Weights of a small transformer language model: width 64, no biases in attention or MLP.
Each number is 128 + 24 x the weight over its row's rms, rounded and kept within 0 to 255. Layers, rows and columns count from 0. Numbers have three digits each. The size before them is the row's rms in percent of the matrix's.

# layer 4 attention query, 64x64, rms 0.162, rows 0-63, columns 0-63
105:131129137156086100162133149122080139162124113125064114122117152070141146119094130138098101124114133126103119150096088101115192139116131123145145109133084105098121129132109101119140103115118116
096:146117128144113105166147113118095117156110152153100128148127103065120148143072143140143091116114114123127126137120113099116196125096137159138128103135073105125121140121090100125140110110094103
105:144153129120125104167163136139086125136108162153095110129136140086127150141092157145133091085119133133097120111122119118111173126151132141187111137077125161152145105122108124123167133123082099
097:114108122177101119143127165092139107143089137099116134098119124089123145123111106178121125147149096160115126143094126166101139109121123151091145092144095117065099120127137087116118106159144130
110:122135130108143145101087081116128100132129100119140108107109106173153118116187086134153147109104132143135136137131123142171073109155136090080135125152169127138137131107134163119087152122150119
106:150134135125096090141148147155114110141110167151109169113093130144098128162094167132147108149122135117085151149109093105136124119107105137155135134053106146137118105107139121123164129100116174
112:145126096122113134141133100146108112122133072120082143171117118170096127121146139144105118135128158098156105140095119133094100132122073126140137169096139074128119166128133118165154152091148119
102:141151142152112124081086133109141138135107126133115125115099106123087093121134103107136113158159111155106154130146125110128127087130169109129092120162132110164140132098163147107079113196143155
112:098171150102141133126105102154103125135183122133142145106134164125146108163130134079130122118152118100107109105179150104121172130165103126141125134115156122152173133119105167106139144112092089
123:137148108170114133133119133136141146144100171094150132132127107105102138090083147167126117144127149143136130132102145116064159092096141130143115110117103127145139099103125077111119105197138145
096:083125134165165125151111123138121143061145143125076112152134115125165144084151083111112110134152129123143142138142129126128141079107098135140157101165104176122100132115104143116139145126143090
110:103134105141169178104126104139119149168177075175119146136131150122115149105117155134134122130174124095113129134132094144134133111131130144144147124166160124121094186117123111161110135099165121
089:128122083130168112108128150119128101098141154140110103148122113107171126135156111096135079165125066154105155154154123150149113112122140134164150095156131134121095096097104161141103112134118095
111:131113165131132142165127138130144115120109123129122141173168149138120186176107131118122115105096151129126076117124119082125167131119134105100150140100116133145144088137106141195173129151134144
095:126125160128159131104168116116115153121111137107121129161109135181095169168126151118150119115149140108172088103097142114104150119186162110084158134125133127117147132153121147128142117114167167
104:134118119127113117101126095121164078118123127140153150107109107148141133163139146141177110136096168172104176139117060131115139128114087143145138102147154111139115088137135145128109126073122134
089:142124117107161102087138167125124109122146120162101098150108094165135144081124102141121143094137078140131111098175166112092111136163156120154145124128156174123140140111129145094096109128133108
100:152107102165124130150123091123158177102111102144150109123105120143165129129142165061158103168139124116137148108117138128130127129121139136079106095100126141103109083174107153155149134138119143
111:136138154128137182124095108159136132126133135064110123119147116135166129125063119118096160115103141127102124156109099154146112120134155148155105120145144147107106118132105132090105125151069089
096:123094137148126118174138149119161161162098152145112105101132106132097137096086135114076134141139125108116141132146193123109124158109132160136153097137127142137142160134155077128096129159162148
094:155118142073120095126143146100127157158131118118112099096124101134120126133072117117103158104072141113100101129097157121155147149158150130127150157138120127143150148146154126131078115180103148
090:144082161082147117140158111114130117137141118124131155156094148117118155144108110156117169129181149096157118116121071123128123137146109133144139133167131103118115145162203124117101145123114149
084:144105105135127124165143140135126149093109096114134088121123112111114149115134147052138113169119088129141120118110194124123114126127144138097142088096105164160110103169154139137153124136129161
123:158135072111165144095135183128161113094173095131102128159163122143170143113101105117117135101141096128108143153109127147154131118092159123131146099125107135121135153124124088112118152119154088
098:123106134115155129162161144154137121152149160162128125128107120172096140157093136175093144090114130135153128138113101128117112127113115134164152133194118137150117125092130074155120104154154161
086:101134118147156139125102131095132139113159102163129123136140127109177151080171110082134108179118104121115132149202139109136123121175118146115130096114140161127132135138111155109098143117109102
075:130149171125088170140117107142109127126110145104147128098120169137150102102096125167111167122164124108168109115165115126112091144160117138144083131125122151105121124139133136070143143117080099
117:140087100113139138164150117193159120084124109202150116146122136133147133135169142074124119150148109141145127146100117128120110130127126141148133086132088169130136112120119141115133138157099158
079:144118128118103123119124136161145089143094144087146129150137114125083127177098160146131140091121150147120126138057118131124136157076145130124140142103119099126137117124139087148166113157139183
088:116162131105109161123106178122135079148147146109137179147150123110102120171139096186112116122119128136129134166104105108157125146137130118109098158094111090138185155111141102128141117121118130
094:110102171146122147148146112137111177153114137101135137115131148115096149142103170101106151150117125117121136104105098157116124113129128124105087142154095105160065100156114116182120104159103144
095:121126160099139094112145124131128170165113179139134099122133101139097110144118128143116183119103120144149116112117127137145144123159136134133133183164088126161096117127108117117090122185111180
085:137152111139115104155132115168109122133110118181143135102089122117167134144123101092150086083112112087111169143164139175154172132132119128142122162101142149146130109145102138083112120110118143
099:140147125131116110143151109167084157147172125167142134097102126146146145142116149119156102108122133090134120126197101144131130101158104117148112155089152173154154126147115143104152114085122105
091:150125092130136148129119095137133149119133126139153111132136175183116127113176084096155132117135105121116164109140111150143077129158167128109148135167141159132138097167124162140130116108181150
098:106123173143112112159128166154104121164153123126101139109115133107119126176102137137148070118129119127139081143130082092161198134104129137164121120103110116127139125153125137126160138117124088
092:128120119164122139136081177104159133135108123096124145117124099110142144138101112155144174149128112134165125121083149112126109129091150108116134081188082131100113118144127108139094129163151160
115:166106119102172131126169117155161183145119110167134104099131135131163148117150138125143120088146128105088142149127161144142116167154124139164101149111126145155127125131154156144132176112092095
100:167105128117188122119116126157175155135167123170174116126147124176161147147178145137118132135129162153110164150113113143149098138120113167138107146135160136154127130104116130150111150096130109
121:135107143159098123108171162088162156147084128130076153135119129116128109109119104127126140174124114116138157135110122135112138151123172142137138121160078143101120109140147115134136127193092165
118:130115120119165144077109072089152138115151115131130113097126094102166112126119111121123147110126092165151111134180107151122141126169134092094123094149164137123131148108141140115070135134151113
101:150167141117154140128158117154128112162131092145168123138151157105103129170108154128142125125142124082134119104148156080131111145167124141147129124095184094131132154151164147158159135080121128
120:174175133114113131131128094115150125131116124109134132117126113140142127127113130159136126109121131170172083097155196106106132116132126101102106139066124108174163121103155142093130146137163118
120:122141120162126092147156086138126149142140111181165114129153151127119116119207138082135122142119161118134148128154142125156123101130064133127135152121151135126106129154138132169138148085125152
080:137119140112111151133106126108131116141187114129072163122131144142170151112103116154109132114117154146106120152149091100110139106135140121161129116152123110145156116131137104136094119085084051
107:143124103157132109116159122095086174070133126120121123100103147149136158115141119146155152157112136116135140080087147158113127131079116086116115160146139111132093115129137117118166132093173111
095:140094132135087151094157148098140093162135185113123133108127123122126130128116145143144118167180122153147173134148152122152110179122113161137145093133148108132113147130172095093141150100144145
073:150114156143129095128105079121141148134094165102152127134125077108096104155135148115132181108100155154154093078116149115134155158104126124118124154106135097139112094127109139110122143165152158
097:124120142088085102109150151147111126169113108151123119129133152134118120173104130116146111124106133128071138138053104126136165143144166136132146164137114114152159132122138141165111127160099175
088:116147132112169110089107106087111124123152113140112126130134095114159141109187097120153108142107122148135101136194144120156127110181129115111146135108169124123133157108118171086111134115133093
083:136175145094127138157123117142104098120139106159122142116089133135116129136168112153123091129113146141163079139138167099122103097196111122152109143124134117166157147111160151076142138126134109
098:112087130127131121071148129153079135141103150117110139142154129098111129125141126084163138155173103132082175118099099159100147129128136147123162099151137156118094161125102168140114134135113144
131:110112163151145161145139154140125131147128195107106122148135119147073142114091135169081140091156118131181101120163149088109108147151129135144138117138116157139121128122122083121123106128159114
092:143127147093163116114142119113124141162108143113123083116114106128125113132091091146130151093134126103150089101093117110188148127186165117106128180126142116118125149150171140124103107152112153
075:134141152132131117119116133143126095156100159093138143132140076098061117150111103155141109102104170142118125132083119109148157119100118120127154163116182101127138132111155095146138110126164161
070:107149079159171134116116139116130157072169120132142101122122131152174131073164099141142147147124099120134149134179123142132126107132112124115096128133118172102095121145098131109140127088115095
119:152137108108168091107130147083156123120166132150155129138114112155178107136123121175117137108102088135133127101170132151137107140112128108120099126120152094148155089097098146121090123115158082
118:143127108130170128167122159146151089121116132145165088108105086102111112118132118134096078132120107125153122131141167114165085135144125134121136085106173135131153125111179111117132108123176153
084:132162166139067166128141125133105142137110108115136130121130177169120123151131147118134098132123143129133125129105131107124134126188148107085081160097094126117146127146124156143171113136067139
075:149117146096113100143156136163112106122072164094161135118125115115070105170109146161127133082140138134131115107063110151127131140090127115126132157123131106144124113111149119135151115145144176
110:129111109092101151161084110109130147101147127061133118119123120108151139148121161126129154128112123170126068141162156123161113154113135137111145125109116147152086114174132162122161157115125157
075:160093116145119137147156098146151128157120169136143132092108103115103100103089162100113134148159109154133136091099135145139106126097123150137111101137134111150092072140168080127085120110127121
111:148147095095133109088117117130123087112132079134119146142142117082152128121183138065143081142129106159108108143156163137145125114140142128135162099099130111139134131121126186108113150119126102
101:151124128131097103119150132102115153127121102120128115119105104147087144107134159071157129155099115160136128120120200101097140130162156148098145130098105140180115122176142128132119123137131172
# layer 4 attention key, 64x64, rms 0.17, rows 0-63, columns 0-63
093:149106098145164120135105152119173107146125138128124141131117096129110105143095141134159099112177102131172132135091131111090105133149076101090096131149156072114142128115158128111157146147129151
116:127126119133142067092100147116122109109141166106117142135097079130113106138112140167156107111161100139192129120111135114104101120157103104107122119162127105065152126113149099118153123136121148
085:084089137125168135088165116156110139148094107094131129124109123139102100135163106126113116129150178125150148151103120118113134138186104076103146129145155102101124107105174139122134135112152141
104:170169116152116095099120125123101130125110130149121141152119113074165117144141125148154123118127112162123145133107160094106127113154145143078064148150135090127109111140173116132155164127155157
100:148165123103124096160156109112125146141116119173139121120116173118108127112092116115134126087095112127136183119182126128120153117154146145123130149107127130152130111166085156134125119111063089
126:089138138187123105103114165142116154116151164092122096138156135137107105157137160124098104116120132138156096123138160133140080108099126095108109152156119107111117102062139144102123108137118107
139:115081132191144151134103150135146147140164114094091102119141147126127108119125128086115142128128065110128114137142158114139115128089126138138183101106158155124173170098137135158118120118128129
120:138128116086102118121143115118103136075071137160112129124107125171093166124086134123161107164114131143099157139117091143095123082123130112128088129137161121137122100128142128132128162180106141
143:166127116082085151148141117103138136132108139184183125129104141129096142110103120129165156143128112102131132148140103158117134118129124124165082164100159120117091101165116121120078133137134158
092:153113159104135099150133120142158142132093087142115085092162141161125128121126115169113133153107173145122145114148109119152079112144136105132119161142132178143151107169153172094122143131159143
116:145103124123102126160102112133128133126094140148127103115123162150139133077131126172157202137129155134105112134148091150103083138114138129155101157113138135146146070131122111134103174153126105
131:131120132137152129129112101156162148145145133128116127137150154120142141205166122097080115122121125142093125152142152141166132142099108139093169109074164158117127164145131154135121101144168125
110:110098103090132135103140102111109118150111142172102144128118142141154127063144122105124152131109145078148126115154070122130097135146133093189102146140104097120146120101132120142138174130114129
107:172165127072114116116141101138138105135145118077118154125114118108154072154094163103148131139142141151162105129128154144088132105110114118146102104106129095109155117102134162128119126142144180
101:098125184118149133169068125150143126145140156110137161082124153095134145155106145130125111123128090147151128126109191162138110097114104129146122091105143122121129114105127161144141126142149172
105:124168121133161083107178129150158143095082131132131128102122133143151106094112119073134100115117138116173125098114121127152120113120138097106135134126135107064097168126107135139161164107129128
081:110060138130115171149134152145172094135095131111086144115172139133160118121128145147139130126156113150112101182088132170112099123100131121113113120117145136173122086121142141130134142141158111
104:116146151141111128157128114124106132141175144142171094124116127095132165142112122114178131136147121085128136055102129120150119148125098129139095153140088111108098141092110102165122141143116176
107:105129118143124140147184087107141135127140090096167112155131122153112139116125117112127087126141131133124150140171105095094107180093122145121101135148067099129110149151120124110122142116121067
090:150161114141111143161116137113136108169124109149128088155143119079138127122129121143129108167171153142142117168094102139142200159103154170147144133160130112148126104133157102090134112143127112
099:106136094162123148116163112120137156145171120113160138148113121089129106100117120102113096122173101128147150187135128112145156122121151174127110124153111071146140131124153111080173124118142115
094:140132099161153131123128165134185146085113142138174127116139142131094120140119111100085104128194080140127113126116129122127148130095131137134172081124134095149131137131139171163139117154110131
093:112131103143111146157114125121109118171152150162156108135136108095135143105108140125152113135141131065128125088116141078164116148130145164175105152151107069142131092102122094134126159119145143
131:131132127149131110120141092096156118082130153160121128141118118161141102148146166100166137108125131143085085131087124114144102189087155141132083119097119131120141088151107109130111157161121116
101:204135086113131116113130135136160085099080129121111128123112119084118099104134105109097099144128123173124117151122120146148156140098156112149112116082141102139127143114153147080118127121149099
074:077114144150120169142113115123128155181158131140119116130164152166184138128123127169135181097157163116130133119157111153142115119130080136128149148163120119133151126144145112155124170142140103
086:132099158166118158173111179123153120104111102097157115122182120163097170149115115173109132147153105145089142108134121137111136127127099139109142123139108143162109146167130144121098117123117086
126:168107101157110134123140129113125076115130148164161103102156132106120164136108131148140145118154156123102063088136122105155100158123118141140098104126099077137136162129123113113097167110104136
079:164166117109115087081154134128108088111126145142143134126098085093114092147135146086158087141104107122133089122102153092087116157134165137123115100124134138096137115104099122131121091126124150
091:134149117125129102077118146093114115110127115117118173129134099147111080157136142157093162110102112179131140151171151130124106117155148131146146110128165187114176142149112107142107118148103127
095:123153068102128141145108133136122115140153128124160128149081130080132146123123110100100108149111140091147170116172129066136167135125103123167140153130108091152093160102132136100137123115134138
088:127128120121111130095130136132113089118140124120140139130097120084131161083104129120096120138128108146140131171157131105124150122111125125137131090114126104185110151095144146055144102072159087
090:103106118157135098139121132123095136102167155119096138143100124134109122160080138167151127140134120128158136141123157087091126144178093112105139113147119148066108129127158090134142100139097165
070:122116128165169153109144112124126139123068153124108126151149152119123125107119172145119148157089088101060143144158123140149122114119142103066143105149135086092111117122155127114139117137137126
104:139127122105134150162171123153118146146121114163143132106152136131122157149138108123139143147130180177103129167176123106162149100135146118168181128101135133166130088133091146159103136103139152
080:121143093139163167115111139127118112093128156125146155155165091136135123135134164133105135123141110128116090122104117124105115118171126105043147093171152082107109116120137137092137135142114149
102:132155118127089103081106121137094119101122142122133136139135112119163110097101148126125119128084076141133122125108155147109118134111152186119120138130142094152135125128132082143150202172127098
107:112104175106141125143168125158115135163100068145129124100148126099137146113142137146120125090166174155102101158136126130130134145170100098142178112142136140125116114146090138114107096093118154
090:140101184086144115128127104173111110134129087108161071119133124118101094121143101096109079104147148154124110116147139146157133146157121129114189160137126141125104153136116126124135130115084117
093:095114111138113102132130155110165169111109147113086168117124112114160140129163139159118152149150151160119111184121093127116145142144122113155080099156118159180148144128136095113127146138167126
086:157127109131118125139100103104171138090093166165133124096116138162156146101141115123130159164115092114120143141120074153101127079092112118148093129131140150121133120146146139143116182170148128
107:135130137094166128117116132143122134165160116126138130130165126088125103170148119085123099119119144128160117117125153117177150140119108137150179130104159123091104168134134165147109074080151141
090:152092198147144138155111127133161157122111090117120105085176141168118152119101146155117145120115135144121139102118129173162122078094136130113135133136144166148146106155144168138128146115115131
097:121159102116135128110129139147062124134148152115112119154079132088119118139125124122174111087119164141148104116102146129109154103152109112074144110088131106114102145096125087121137079109110121
082:120115099138159150136156116141174175095107096139121124109159166185144082104138121096104143116122152134138168160173097155154134117110132123151122140125136135129133156140141139129143188147109134
098:136129156143132113172102104119134150090114116131130145101080152118106112082121134123150117124134121075141139087088137109177152157109156127109101189094132136143110086138139139133150127146153150
098:106156157163146142135108159121186130136067145169147126117145114142134135132148153102103098143124081105142129084107097126137166165126162153145155113135140161117138112134118089136143133137096102
071:140151148115116119098168123131081103141146122125125132132071100102133153117106153120162091162124107112165109120103134112071124127115161121078144103126135133132111120090101161145142087099152150
090:124140086132154116085171114127136141124159131128153174120123139103125108129141123084111111100137109126147115199151156116147160118159124148161104115116144096103138150101128098068151129112114150
085:076103172129143162118120108138113174166143133111086148120147149157167137107127144145115160090117124111132148124161120174114099091136097130086163122161141143131159112127136146160158130122126106
094:124083136154142148151115137122139168129108108102116129103176146142103149128119105172090141114138131158108166122173128184169130084134119143131147123147155130158151154172141144109119160123125095
096:081134140089149123110116111169132110157126165158122128132120153135170157137162152113129120117098110090147064148138140066088118144149120123142151127130129128117109113113093129129160124094117167
128:153111136096120156166077175141152064146077113114117131130147111117133116144120158168109118180126126172122135144136123151099131133099133142151142102112146150169146109127140139110097118135153107
092:082109133154126132122127133112113149115167132089150160140147137093108133132118148118089103113185061147115165153144144130104114100132113166124138104136134092153149138086154121126146086114149116
078:147151124080142078076148122142082144136126127110095154148107112108114073122137150120119083119110123142160129139137146132085105108151157116118152124135176147082143107107126135127141084126142141
064:105101160155098119171102130121133112106125121122112115114152148164135144102124116168165186097131147118091138092109130127151076142119111099118113166106105153144107098154145107144113150144160095
109:152112131120131141091163137097133106101123119119078182155079128132148117116133140084135150147122111137160146155079109149155143121098126061115116152102118131128104136092142172146122130121142119
115:140106101134117121107112147104085104174120144129100150154175102087119122126129132145108104133169138129135153089126119135153101119157143151154156154177139088097178115098147103134091120135135106
084:092119147147115150178086150123131145129141109075173149092156127129107156164115116152125152111128106140107160109165147143150123096158076149151103149130127155135119166147124094115118142137094129
065:184142101106131084092141157136104091108105133128121157141096086084089125131118142106120094162117104118138109123122149085117113116162151108142141121129133106111121113095128152101139078091125155
125:127142127162108128124139109149147131173144095149149097124123088137130154107090132096135117158119073065118149085124138095125109156120168159112134106139069105132161105107114129140142129133136143
077:146151066142137147149145147118118112100114118173138117166108133110116129132123141084102057169126122099145154104126085093139147153119149111151127147133134097137088157083118121112134132112114125
109:086101112127145158095152097137108166174150163168103134140130136166172147132121138093144141115089144074143107128153105126130095109155127121126133107161127113110159125130105130157152164115099141
099:078141110144111163154114145142123142172154143156151115111126106091154142099104139109161098137123096077138133137123155112165137120122141162164105137140153111152105098108126095108168169118161139
# layer 4 attention value, 64x64, rms 0.139, rows 0-42, columns 0-63
074:149132113057071106149151105126087108124101159111123168132098123121136131088115166140112135133136131152167108118137150175146139148119133118114083131150140143103113152123089137146139115147140089
091:179112144113130145145093143098096120149159084138084140122150125156124131134169128098156104135092153087118140126098120159101150110122104171145121126122120108131122113188147124103091118121089119
116:088117167138155158138105130134115076111145105141142141158120112064133106111106189136145130089127106069140167116111129114118139127120147123163113131142140116153132105105151100128110136110162101
114:119168157111135112122136112139154094091124147118085095160174184085114085095116140147165140124165111127151117137157144110130123154156164140141143112131098162090139131122160127147142123148115136
092:112085114119126104093112146102111128123134120108163140153127128118141146042092154153135151110125168108113072124150157163161130150131148113111098153150119096095124112117146150153137115112140128
102:171130112160126114118140149157137106085120160093125151196138162134109104090132114124144110119157093153164126125169138157141149156143161120121153159155091105085134137149136129113106137117148137
098:129165118095129125108126184110151116112144113105131127094135112164138143152146107140108107123096146126155116105160162090091090133119161124121106143094163084152185132121132143107157127114170146
117:111090124161129139152124089159141182148100159148124095142123096139101141115088110150137141149145133103087151130173108098140126134122115091137118146111148103107126167112074130133173144122097133
084:144125126151110119126138150153139133174155101122137114123120101098113141137143102146088091101118124073114147144170134114148138111100154100130132117139156141150162121072081179121172145158146115
098:081098120098122137124125110135133149128161116066149108137180128114133129140114154145057146126148116095128141137158123121143139093099087130125082134114165125148135100112096121138147159153149147
117:083119143129125145140145192150107144099156156112123138141157099150150089103134148127110175134119144100145108103141108172134121146133146099103108099123114128140159126091097136137133118151132199
097:140165097171119077119138137109135117101118166126113102148152168170106111110127087129154157157144104152116104092117111122150103145148139155084117113139139126105113136132187155151117123115101155
102:081126121167146156141152178175116141074159110128106114152091114102120178114110114133136143099128156141136096159152147131126138124158138130148178094106126128117133097097103127120150119163129123
108:136125117117160114175138104112118179169165124150135158115118099156139133150140127115103141071113134100147065155131154116118163124114136116118104169150149120127177111168106113114125115128104113
097:141140137072106128131141097159139167151099170130156086101160091128113143138142096132148121189147136149098107142156144122150125127120139081106134134107136135113108152146092116123132165163108098
103:162127126135048102115138148095136084111165132133119117141148140122132064128134132167162147146143120092132136096141124120132105128139172094106141152132107119132121138108087165142140129169143148
075:132142127105116106107105154100136137094147147100132148152152114151169097103134152140090165158122171110120084158157199132155135130150139098114114143148109124130130116185114135142128093123134148
101:132134103149140137157115137157191160135134107129151132115167110110132147154148064122129110134146133097086142184135158101167139126126155135137135116135145127146167107098128151120171117098166140
122:157153069096145080104123108127174141136121136093139113087128173110118139121125134139096125130127115130141141146145118107144155144133130116097093163106188160131120092123169154122160152101119124
105:152128175122168142123100133113104097100137114149132115120165130122118158143129137116184129133134098132122152123120098157098119143157089151171101144087143150117096104145113089119096151081092111
101:143139141179183164146097138123146103165145113137131133135164162136094089113142154142127130108156183123077135099105118107125100118125107158152095120142117120119128126078145138142120103137127092
093:175161093119126128157141087119184130149114182120170146126089109148112092123087126124123152122172147138157119126124164109134147125127142117126108167133141128134156144105138122138092127073115118
105:133133160136128054129126092122110121144128165159125118115080147140094124119114122145143116132109135122170107085157152106114120167115138110104136154160150094098122139130180087147140145114109094
113:065115128114158114093124124144113142105116171102143113157177148165122134086132161145109173137146115136088154110192130160129126117143098145120108122100129149116118117135099113152147143157135136
113:124166149140159115101093141105102150121121151143105088103161164111121141197149097139097118122084089101104117116118150119151133171123127125143107133148116128141130141096163128136179093128114123
099:172112098094132133140106160127190143161174100137149142136120112138134133132125139117164093143133181120144159132126133099085125097140132147129137170105133123154143121167149138100111167081134129
099:084092122128177180133140119156165187124106097140139128106173124135127124126142117097115111107136113158096134159146084121131109104132107145117159099087115129120144150145100134110159141145147164
099:163133183124149108147137183123145103129166093107121158076143132133152115184145119098144139130136106111183124153110103129113130142148152123084139148112130156138114097145105127122104158146141146
117:125131171136140099116101163098126111127145151125118110142108126139147133135095147128142138146090183115175076124168183113106109123149088116164112139133155142135146098140130106135126115104070133
113:140105131102128102124089111070115100147142117109138120136161191137129104167162151130142144111116128131168124110129112148101105099125087195153077144117114146139155145143133127143135144135117108
106:164113129071155133154155070136125136154154095140130159101120105135123125127161164132093104083133148130163128164127130125092141117109138105144099157116159131130170129172101120091134143118122114
096:112100131124112137113168157109139141132181109096121154142097138109149100112092115131095129062128149123158137090119108115106120100113097137142128113135106172155154134129108161128109117087143182
109:125099185119103116150119093159128128137087145146100121136173146113100060117159134130145134166132135112147127108159094133144109134131126136117128115131102114103121190105100108148148159171122118
095:142114134171153149134113153118099125133110086139098177138131165121131112107179158113125115101095182169142094137099143167129113144121094153155135128137103123133124118128108114108164116153094165
093:122173132102100187146163148113141122119119127175128154090108108098134127113090136111114116068131096150124082106118122108104102128151144117126140125103135123129136124079084109122125087124150108
078:099144144187150094128140104106092112151131116125118090156139169149138125122124141125126153106123097112131062145142097136108121143124120124090134115153134164103139094131119127153112128191083148
094:126102145144111118130114147140137120164140122146141166167123120157139151106106169100144146157134167114119127141113131164117156097168128158126167133119092155140093081128144075112074156113117104
104:115164110113141122136091141165200117087164121128129154140151129100146126165111141154127126146130121132138192133164097119131092167151121125143156111161139153115102132134121176124153139129156123
106:130184119165096105143126127112167106159112117111110148137130166132161145168105110097080125111132112134151100155124123087087109093152121164127136109154141153151163094133128127149099093121131112
099:120166102121126122117143118164116110130095147141115091173142126090123149104116118149133121146116079125154086146113112117155136166107180095102114124159146148107108116117167149126154156142090174
109:102174081118154120139129167142154139134128153152127139129147119150097189134109118111190140104141077173114160105126141135135136152137151153117135141126141131108109108124164143091117141160096108
093:094146128116113087110127179152113138119112147078140121139120146100129171092097087123108136127128147137130112116166147147129160159138115108097081124148147169120120124098131106180097109103126094
076:102125139082097107126162085114170164086132111139097129055145111126147078132124118123138128140112138126145131122120082104143121159142118113092150101139137111110134145145122182137122098137141152
# layer 4 attention output (transposed), 64x64, rms 0.0948, rows 0-42, columns 0-63
048:136127154173171092124124110148124107138157130152133114099177146119187125138121115087131108181140134155152148108153128167100139124166123116131108158133145104135102094159111141145136091107122095
066:135105160115160140133122122125123117125119152122124148136107146144092143095090107100099175132109087118107116118118080098174140129144141125128081105174125119108130126081091113144123195130135145
152:148138094126124095118130147140142121104089114112122170116176127155140143132140133155117143101116148116120154124118063159143101117137166110168151168124092164141161129131137150119077095110114094
131:128151107133094100119068110132121116141149146113153134100140136155126079153131152148132114124094126084111114096164114105108123105141096128120103130100137105181171145091168149091123155141133110
086:109119143125094136168153134190137090131110165105121143099139119112140150104141160099156131106096136138139141096129104161129182168144104095155159152142160150143130092132151094108104138141133125
106:136127135121144104138072174171065158185136118170148136087134140099122138144139080144128141137087109120127141098092138125117110108146101144127136136119138116124096120108112149094103133150119146
100:166076105086123112142132120155114118121164109115114081154110123076129102124124137152174121132118076111102121115147178153197101135141130112140140147138132126119134132133156113124138126104154152
155:145117097164114132125126114088140095127136135166132122126171125146077156106141132183133112114119149166151101151117174120098164138107150111155072120096101157121125089108143118115136127147135151
063:139153103125115131130122086128112123121165096134108147133121121159115177119170085166094134131144129137164160097125182166164155144160099145124107115131140135114125138123108115110132154058125130
084:115159104113151112141136132157155082145096119149106145165120092186121125092161146152186196135146132137137155148118122164122102142112142100123102142102140128117120137108147145114127101101120121
116:108115115131113137158131140120122103152119150159126137146118100127127103090129165133068093135115139156116106122147120166197095115159085105102121167090149134140091141128128154141120094146160132
081:104143123109090120110095117137117126164121160149200098160110141112085113134121132133117111148121071130121090103142104099121148117072122131105154136095145108125131104151105106128121115176127112
113:114176146120088114123107094097165115129146112107117131106151159130137131134142122187125112130103170155117120131108112115164132108152102103140135131082116137108128206104095089118143147115131119
135:158117121137104118188156114095116118113092150152129100104132094134131117090150131149128163151140130115143150108153098175107129144134120163134154080155125169066134121098135132140142124160122157
084:089115117112162147157087140101135111123135151088119149123124099148154104137127140125152097125159125081115125167134212127131177129116109173150074126144131149133120121107140129116138121118126146
079:132115124131149173156103087149095118172145124168144153148133130108120138131146142143107087125156052098151120163141118139116138112142119162142135135135120130177103142101144102113082116106150107
050:132090105127156126166142109143112154167140106141156143113109105130154090093131168083125108124124126070109116118169098151109122168122086139131116134115133137134125129073118116134130191142123137
107:122122090112065128121141128119125134147140096130130120084106098111118145082120140172139110146159113084105142127141155151116097123120096093152117119118175142094129145135123115115139191105110094
132:096128106152088123116178126144112125121098114126089129138121153133135083098142128157167141152119120135091134082170158140104119117128154133122105092140169146185107084130101106117112131115099133
087:144126162143157124085085158093130126119080125082111099147141132173112115106094134132103182163106118136105111155112134121093117128124163105122104148168119138121128112130140122084085149137136138
089:130147140126090162143175149135145119095159143133140149128080173153124110131121115173148143118126097123171143153168099154123170130147110083146133123079075113110130101146127133104140124136121118
081:125084116157111121129154150139130176132106155111134135128138152101151117133151106173144093149131128109146140109166163151097093108114121126163159139136158154113094087135148144138157067159143103
113:155122124124123104146081166139140116113143123130116129131139129139113114147148099142144082123134100140142098085113134129117164111110138170128196131158068144143160109156148138181134089156126125
127:132124152123163117125123163122145145141139114135100105108117090153115101109139143127110191107114117147142094115122116155114144125098094122096070171055120107167125114144144123105158134134107143
128:126128132161102135101138102186119096143161090103135161123099104166117112134121144145138136113128136114130116111174125133143115134120123126091150095129087127065133152167140148147088168153113163
083:145123096119132120119149142110114152120115122129106149142123166082100104087149114118158139130130073115083152160076137123144109115145132118188123112167093128153113111100148088121144174128141133
057:122162094127122139128133152075131125096104137137139116122099111099124154119078132121141160077126161124108136141121149126128150140081133081103097090095161138147164167114123137101164159144117147
096:126128118121162163141128103130068179127137129157081102152138154146134110089100130125107125137133096153082143131136142131132112100127090128119147089179125131131141164126137164088099092145133111
133:118055140138132103145120125127117133111108122123131129128134161187105066128164162107116115102103154126156110105110150129107122105151116110126146124154096158127158129138120075148127170109158146
114:144138167097126103135125118159160155129076133138111104147153150148126154163139111086156201137160089113129128133143126134128133100120112095064113100151123150130104117136160140110127144118153135
091:188136138151149116155145135072147128086106146147086115113149109146170095126113130144147158172124137123153180124158144151138112155158168157130119119161114132128122097106155126140139121123110154
086:157169105117126123113132097132123168136075124151160142169067119094108144141144137136126139122112168162130167098112131142120104134174133108118156134136131096141158116160161094103168118122119125
095:122142098130177125156073158113146083122161110172125135129185144153138126152105125102140112114141121132136114117142141127108156110136087097090075112134103125144138130090110174110124107148141124
084:100162162136126171118172168134118097107134106136143112113122155159174147129104148099109118128122162132118138118107124154111126147189133133068126121097131136121141142100105135125170178131156145
108:160123114183153129111140144131129083102119141085141121122119146086161132140126125166131101153142184121130125159177120181098137141115140107144150133150141116143160159158106124110114093112163117
060:115144137121076150165090120118109124110118139125158075131089096173096150128133131128082163141134117163154122128111110127139199113113119155104161098098148145143134137113148152127118113120149140
083:095115130124141110147138183116144141140121098103069145114129145147100124130131101119126155139129136150160153157092082119108111122126086150160112128157112133147102140101123077094151152163156091
109:125134115111124104084115124096103135106132054148103178098124117091122107138140117105121118125094109142091123139160139149083149128117097086097105156105111116150124143127163136153102137103096119
118:127097101102114115119126114150133142107132106179155063121105131123118130144192122112143158142131182157142112128159101099116108114113108132104151091125146104119161138156100139136116147092154096
094:098166091115087132128111133118090052134118135116194134112144125150096097148147127130123144158122133119116158091122144093145163128152132162126136152116158127110116108145120119119098099110160151
134:111138146127106108067157158125111096150109173116104110136155163076104109145111090166101141135081083112107119124123111145125164120097122147125103135150149108097147137158151135134152133114116144
093:110110124120128096107114113152146121172127131095108083117096124126165106114151116117103139138123155171128114072117161128118127133186083117162128130111128110139130093179082137132095131138117096
053:125111121127114133144128124083118131125140149136155130162129113078151100102104151081131108107091149149126089116165110126094127144109171100101134082154164099153132158117169106145114090151106126